Weights of a small GPT-style language model, trained from scratch on English Wikipedia: embeddings untied during training.
Each number is 500 + 50 x the weight over the matrix's rms, rounded and kept within 0 to 999. Layers, rows and columns count from 0. Numbers have three digits each.

# layer 3 MLP down, 192x384, rms 0.0792, rows 0-99, columns 320-383
488554518531514488530550569408529569454441477430477584556485471525522567469460472507440477400530567534395495414484455421499526491497380494519511445540570461484529436582480575496458468491513469
453419503529506563463513562531475493552513576528444423437461499462444533501415530521549491559600461504455624478488534510582555473581519494500451483611451538616525476508532420470482593537472488
499493493469525462379547548493501474525474518473556437525468569561547537472518456478469528482577578490429533444477549452499550488512529504497436495456491522523603564545554551475517448383560407
424477475527441469527517469576565581560482444518497517521439510529520458400488573582515533540559519432475432507480496503559471466499532390537522490486550523508559495602545581520492518491672448
484506522508522471464540490482524537473502488527421476543472553539455556535486450480573453427580458480487475483471478403518460485498441531542564434511474512467508495578481566438541487476538448
565559548508494410528517591514472591518568484459549431446467557480492549527473488517549535524522570507529540455554543447365451476472398395457491498463491550587557430520545501586477548535525571
516507454523453468468407466449544491455448429464519539584492476515467549532500430503514551518487525498464517458458508544427477471559395457507500470509419504525502530473400427519538598456514504
480593517449417400488520397524504488570437543418429577576445470522436582465574432497486545474526597579485434523456414464554403484555511464588389399527437470493528529544515645562535575573540506
504427561551566471444507495486551508558499496479533443366588480497575459456529477512547443536553602485511426497459475520544480478464565522487448451426491625495517494605537493526514467493406521
418515450480497530520541469559596496551520485571526448461445459456409480508495502498401518545539467553413467436543503511363566487430594548448438596420546476405474467511504470493415505495503453
481474517540499405578626461487533462434547478544453520457623472478517556506506530452558556425532523496457432486473523464553448455550490530447484548472518488487412481471431441651552469503467609
516460489527548472459531539462516548499574476538448527494470546665504522612500466464585479590547530538512627556573544457552448562520558477453458480329565434491505519496550482406486474454559421
463432508493463467486636502507486522467461560611443460513431488536490441527455497582563467468545446500468503513478531457550461545522482451460489371498430498582495472450580512531417511503547507
433532405415460494440494499574447600481460464494444522519529370570537460470564491437427492421476488505541531514605487497550498443521476484507458558597573492489562476483440509516468455476543552
484521478481494498530407460452465567415465496542474479500496512465519533406558473516572480470454431441567549455526501531540484427476482585483564494460500522490571461462516561471429591464518571
527516485494485515469515518490412501514519503588498575394550512496509531499591419541521538504493539400542533393637525556590444488534515481565518685507488468542465513547452447570517506421535517
484515417513383553476493504557514510450488469468447492561485527540476465460491471458588423490422491447480373537547604501503550420408452457533550679561484547421540499602467521470496513497472509
467498495460518569491512519471512484495466503554431552418472535461482440573461475525435459538559415538545404493531451488495478408607539539545531529474555482512528473443544399553533450528442569
583519559562499531497407452528534530570526493488619512429502523515561529486522455423509465459564524452487449539469486511595552541536473541511565420474445535571479491534469483533533500486531488
516562528524490522413558443513412449500408636527551504543446455488553496413408569549485561466486618514536606540423523452579528583528546496453537494409472489496468524488425430514568578538524547
406447414458469456482476487524478411463584601524549554458536467470499491532544464502496508568519466511504620598479563483514471541419429488509447510476432563569490452449350548518535552591408503
448326366393454443490631413659794368527440385488425353397509419449489388505668466410666444603410458594378541562453558492501423423568775387383523467587581518471411484455492508511604561437649634
528551573428487461484437486435500512490424505554402583509562436529397421603444500516531510537551578445422474426576523519524493470525516455443530409587508600503472449493399502497511494492517452
589591532543427509570485492432468512536489405532509467534489508427641433420530566536508513503495533473490479416534595591466449499537526495486559568501479522550517524648571516472398470557485487
530529429530524447471515537470502449490531525452457531586540493518451486546506445466450502478495515462511459408535534585451564528645449536531549567475518480531562560455452544452452475524533496
578491563418540486547506520473544560503539560426511439589493450639418407604494526601604512441463487411477498496517521527501536523538517544554474425528636496516417409585529516612503517431520593
540445587552451571495463518502580525466581611469474575469542489498529504569542479525469516478491546442473564459418625555448472523479478488569544471512492413469575587551584527649443417511465526
506564396506369554511524557494462483455457405516487532432419562438423479545492508415482554577548490559455552463440526506564571492494521544496501375485567502529434568464458468385427453534448390
542509528537469489535487534573473448604513519490502481513569492481484610566512547491443550536597375498451582482463521504543477460447475486538489481536538464489459447572528524505545507402537542
529514501592433461589453645617556577501536588424447609539546551542548525535511437604548568562540488474508532561467556581515519523490513575402544447444496446447566454481507515493485549583463483
508508397502529397504454580480464489495486508506554432528453563479568425372512508512443452443425546491524466509462592555476481432488456568475437522556474541564526503458524443454468509615500490
503487464439511484515512463471530407502426473471519491466507492471433506462449495497508578454575413491533415456522453552484472501454430443581549447436552504460455441471489521541506465487550511
440461521490507477414468518466444547577546538495546433409376504540521461430578487586440554462483542528455566557433506484510462475463498492535486522601565566505460448475368582442509485513503549
599527518596571471497442530485411504439464420566421458585471529484567563467471521553590528552522528474520547469467493502471495574413498505529520474439487557469440442457468426519518536412461452
454553440480477585521442495491527554536563502535507467514463452449545429533498435492612434619389470554465466505463484617601591526533560470479488546542510437445489643473481481514478556546506510
514557408556528496449568538554436524422507489493460510526552487472508459532509488575477459513539521573540529531561478411530460489494471534441476419514453483503424498478423490529575502515553354
553502518468549451447473532541552485617545523522475496494588464462558462571570431490503483562491450445543551491556511480449452475543544454508505521535535517470511455522508535452467577474606491
472465499577445548506445594516527511455469540515492513483583482436554533456428575466466465571516366466589484478443421471515372485530472574503563443464550456491486553560541531429534555513538550
578523538590516530513511508474551458427543530530534526504466475517490454534422619466495593554406617618443556451452541453513421510485456477456458487491601477471530436484464461548390471407580530
570486509487496452510506580499517488435481494475461469535462483462488476525464600473506529491471537560566475407619546510429534470456512465450528536543512432464456501474445458436396489557434486
527521540461443500438538543586503508398539432507492508496569435576531509451546534512499434413540431427502522473448464448421542562579569463415489518523480618498418336596459540562543499537465453
521539541539399545508574512541529452492493660500580500499550565463510516508536534504504519512464568620515521506541490524424499470511533455487484525469432448528520524490534440526500466497501529
372546438578545472495491588436507517548433478548422550444546548450503541458493501491562442430528440574488565510416532445430465459491458571549479469518503513489432507439523513476537511484412554
490564426496481569376574482440493471467538472595541512475465538495463454596544512401522550535541439460441496553397528485541415529489468540632646435490584529420525543545513329478563451524538489
444514518478516441451499495443545464492502546519470497465384425518520518540464488494572450574463512463528468559527449492514542515512493581535522502477480456468510507528517497515482474479463417
466520507520518515462455422496373460416518472527560507560447482493540555530570440499455465539564526494367591501552444502442430551506442477481451462439522502511543526473542510496473537548482433
463497425465505496531468569477507503456584447440434493509524470500540507449465509459565545573482579588509522574535525518524459515484509498508547486549568507477498522487542571548490404505492547
479430496440550499558475408560520502437461445608473482483433450491473486380557522492562448557458477465493506497541527484465570573512559453489472453538497482534479503479515484440516440498393443
570479515480602454507434581548477464489536480461488430424485470508495374534563456546578494516529559416446513538438429571420459404418465476624456511477497574578469587518538474451490408583497430
521377567503552543522555525450452544407422421476399480449504583574438429510471532479523434469568502496548490528505535366472485518458468544442465511583518520562463502509476454610537534525603536
513532570521503536456434566560511518520446515427478493461553471526534487564509445498468610469434479554545557545507461478534485523522563505520525544536463526549442554450451545457418453463541606
446478555471570550580487507603598505534491635460464407514451565475524458502534510487501487527438551351505529601442536451498505477536524452435446483463513405462412614552456612517536515486490562
454506472466533566529573445532595378459550604550533513495567479556468475542429520417553447506615554551503523486498511563487475516524452447478546493460399407568499451456549462450478497536449435
497502529430442501516505542473520512503489497516539507468497559533511572509546479435530486393578484490505459560499522530535604386519446498535431555569654547636547425529478568510513496522375530
415481514464492575487366557549516441525508413412494543538502463431532495516522480456494417580594590506532539542484421476482476523475512469445566460531507461491468506517427414511456609395506464
450549503516479505465489498453489625546509461514592583487432509553377452555513518469429505439447455511471483573457528520469384482514540551557498457542530515486476511555536440457568529502473496
548506485414496420576536475445500488598489566516439504441495542457476588448470510544477433488532541514548473504455486458521567562544441445517471493522541461434521496589531547437469506580534465
609489539581471505542516437553512476426471498480512457514492460492497485493552453559499446489553536571404528528517473530501543535458495467448339533472522477464558501449410519468467492486469495
524530483503500498607440461506467480440503457507543521418516547513459436446387609519442601581501532468454444487451452460470513492455491592484456419498557446446525596476579511454503488566408418
590543547527501494603483580486442605547485447503472475532500496521516536499434579478471476458560468563528575535531463479481512533452483511523427479544509517542537470488550524519418565476495420
446478447409602511411525465533478586468480575482617458571394478549511513528508528486552498488504516502544612549489432465546574469441441463408455502516546526498471392493573524525477512468479474
524428485468396451542584526499471542578402592435446494544539596459487495492481493411374637541581599512507522499429424474453505508453578465438470417513508497474484486511527492487459526469450453
511456538483498465502506497520511563465478538389484461475578562467524615438484488487541509568411483416497499440445557493528548441513518549549539607435484557452513510552480494495511511445502573
448544537489597454445508491510550513460550468512432515509497539571505528474486538482501493470510501439479505469578463524449531494509512607527476551426478492516451553548527439550449548594472478
574501459531553469524437533484511379471361381522421531476532532514465428519517581397486513630409580426457413491529553474465510445587473529478509569463590438464534547545381481461640435545448469
490536550496546530576472415564457445496511489478560486492554525571505486602500430562493503474542574475459511543422563525519507482361463562441549469479564533493602447431555465477490475479506583
504493521494450447471555577569485542458513564537570446538491516423475529473481488511522493486497470537551481485551410403529505456486491492514521478428478460453509435494519467510509508540472488
491545517492384538586548488585575573463511440454445468523515481459608523510608465478522539495529511526493563438435442447514442453477493484540509472569420512518481445398389415508586531496474579
498504496436577417519416574493448536572510430519486479447373496492536440562567491514450513491502493485548486519520568491594482435563489516571480520608442491513438519447429617497490513439504437
436602601485541594506512524481446588542520437496454508543551549479493532490556460459487489491470571538523496448465513527554473455549460496532448491498405610443419535549453512445465537560564478
450568477451476505421481465512464518440423514458519519420516545454412534476449517601496448458496434467458493520483486588509492515392486489487612505561490498597471524472494505486559556456532540
478463558582500487477448550598499544517522459413441524486497401598445423540540479486473389532444547575500571551617559555559434529487473580542576488511530438537529491492552450548453498531492474
506518409446591467500551456516502476463564486472562463479542569453449515493500488478450500488516573463506552440431458483477476455530480460529514495478479498482461474589571479417492465459448550
388507462503492539490460522410506494464489510444414639523498504485590574460460501475456581451492485556536418418519451499422499415371536582459505431448465508483442495525545546530484427564494530
468485463417466516477563399478493412602518567557556562571493473541439505393522491586478490452480547546399565549386446500513519494466475501515555442476577487507478492498473492419502662452477530
482492537433480373609428534461456478407437556523546539567523596527464588542474429349463489579463566485576511456471487465450440515442500512494443519512520487534480490543529532565456542577506585
528549510504572477418537430552526469489568499568447445464477485562571483519480505536588599442437436521441483600448532577475552564467496534517553437516525489590407503515542491489506490536432508
474591535450519513437547597507517533556515526499454411563514475405555559467504517531469522537461568447530563490415492484540500498588469602437404481500430546530587640438434521498514510560462513
556490401439475589470442540523582568472404497560496467496520503532545542543518443399512582524543440500485532516485515503532494494543454404462525457438477542514438495556525462507549495458477580
476518453504449488537494498426487369572429591474471569433526412504548484493539497580487512435522546488415465508534424548479540485521547431467516490453489489499445598468470497473485460465477522
510478533506505565499529484495453525569596557441528468442511466504491467521457568516452467488544458499494463491491525502526462493489450523462466441447480497461464475479498488608502460524577505
529484526470532619443529452464520545516501553484474486462477567579466575447476486462543446434510512538421525592406513543529483421448576546521496477458489504575454446447416519407485515468528465
518541537597529437508541554444507505407493540460565546495357525489589529451549482474490561574485473499476532487535474510563497485439509477446480521457558484505619496515457544397455549496504505
455569407485442499483423437483402504424533466493509471490532529533537518590514494493553468519583441470504458482570440481563543412438550581505540599476462541490481578546506537540456536563554560
573504368612507567549459500595465576527496560515431607417553551479502441465511471455504429528410525512478435481500477500535460459490513504473441487504418478473513520555528524398473505509458503
424470507464510463541518517513582605398506619430365490514537422482454441539510437511530496494450446497554414485463587525557510500545459478482532526545430555502420491530510515488531482637477484
467486586456390522470509487541544480547510470482428514545528399556464551614516567430490571460460508436496476387460414546452506458494489501542525514536417601508482409502525478558383451515508467
533529409537516529459423526451500480498669458464462418507419532490520601524528473479448505448541517535519472490497500552456490569438479485530481461536466556510427475449474584482502497544499453
501452444624633487535564485494466464586545498596544485483495479494441514502520531588565482518479463471443531529653546460440448479526475552469512585522568476489479517489600635512593427500472494
562454607550523459526595547527449514459468462407578510526482533398452525423485492453399442534470536503409485493483511555486495454454482469516556485500358476464494495490495523468566518504452512
544604486458520474432502413453523521552624522417420460493496425465461429484505557539525514453615530449503500409504460531570332567441521556610401483544541480529564428570577511423620381502511599
540625516533457522554507467464525550451511489465554423524496435487446566549518465551516527480448444475449526426516559560543551471374489510521499498470501469573497519456485462436539475495477439
469423456509487549497495536381490519511536574459478612438595539460565411501489534519500462500479529573408441506567507488485559489444539522520420534552425533560569546469482568487550455496473479
542539503478471499483455426540565519545521518456401522436531500471491510466488533474533471492528547548455515563532548489465461493557567501530472439487524539516615546488405417423564521462428456
529462491531455449447560438568499477568492451537486504418560596497431490530565439524487439447570584500456478476359539540494526544545449503513510481472495521494465518505399545566425541433567505
423505560523555501466377471523486546505470519528492501585521511519451469426476393490488500528504501588475504522474490450427497501471406469491455588481493421433491481430522520520532514436450425
385480528444528380492562509421561530555418556457577493433448529433591434548446513339529562506546467498510498487523439513573534432543510514457394532543512482468517536516484455521549500539426485
496523528493462497566476496518585550477550459415477535441545493528537629533542415384521473533522392493541492420472596555543488519470566402570490543507399510514451468545504514559563584490593498
481432547383491413431541424490541489480508487507483446418560459521428536539460463523432421498495495411528502494516507511538501506544490473543463547477553591483463586498490518492443557433500460
560552577583447424513501529517450383487487499468535485407530539517460455410551434523590534513505605478569558527519558486532506485535399530442608538571445514538459506559491532501513506488547469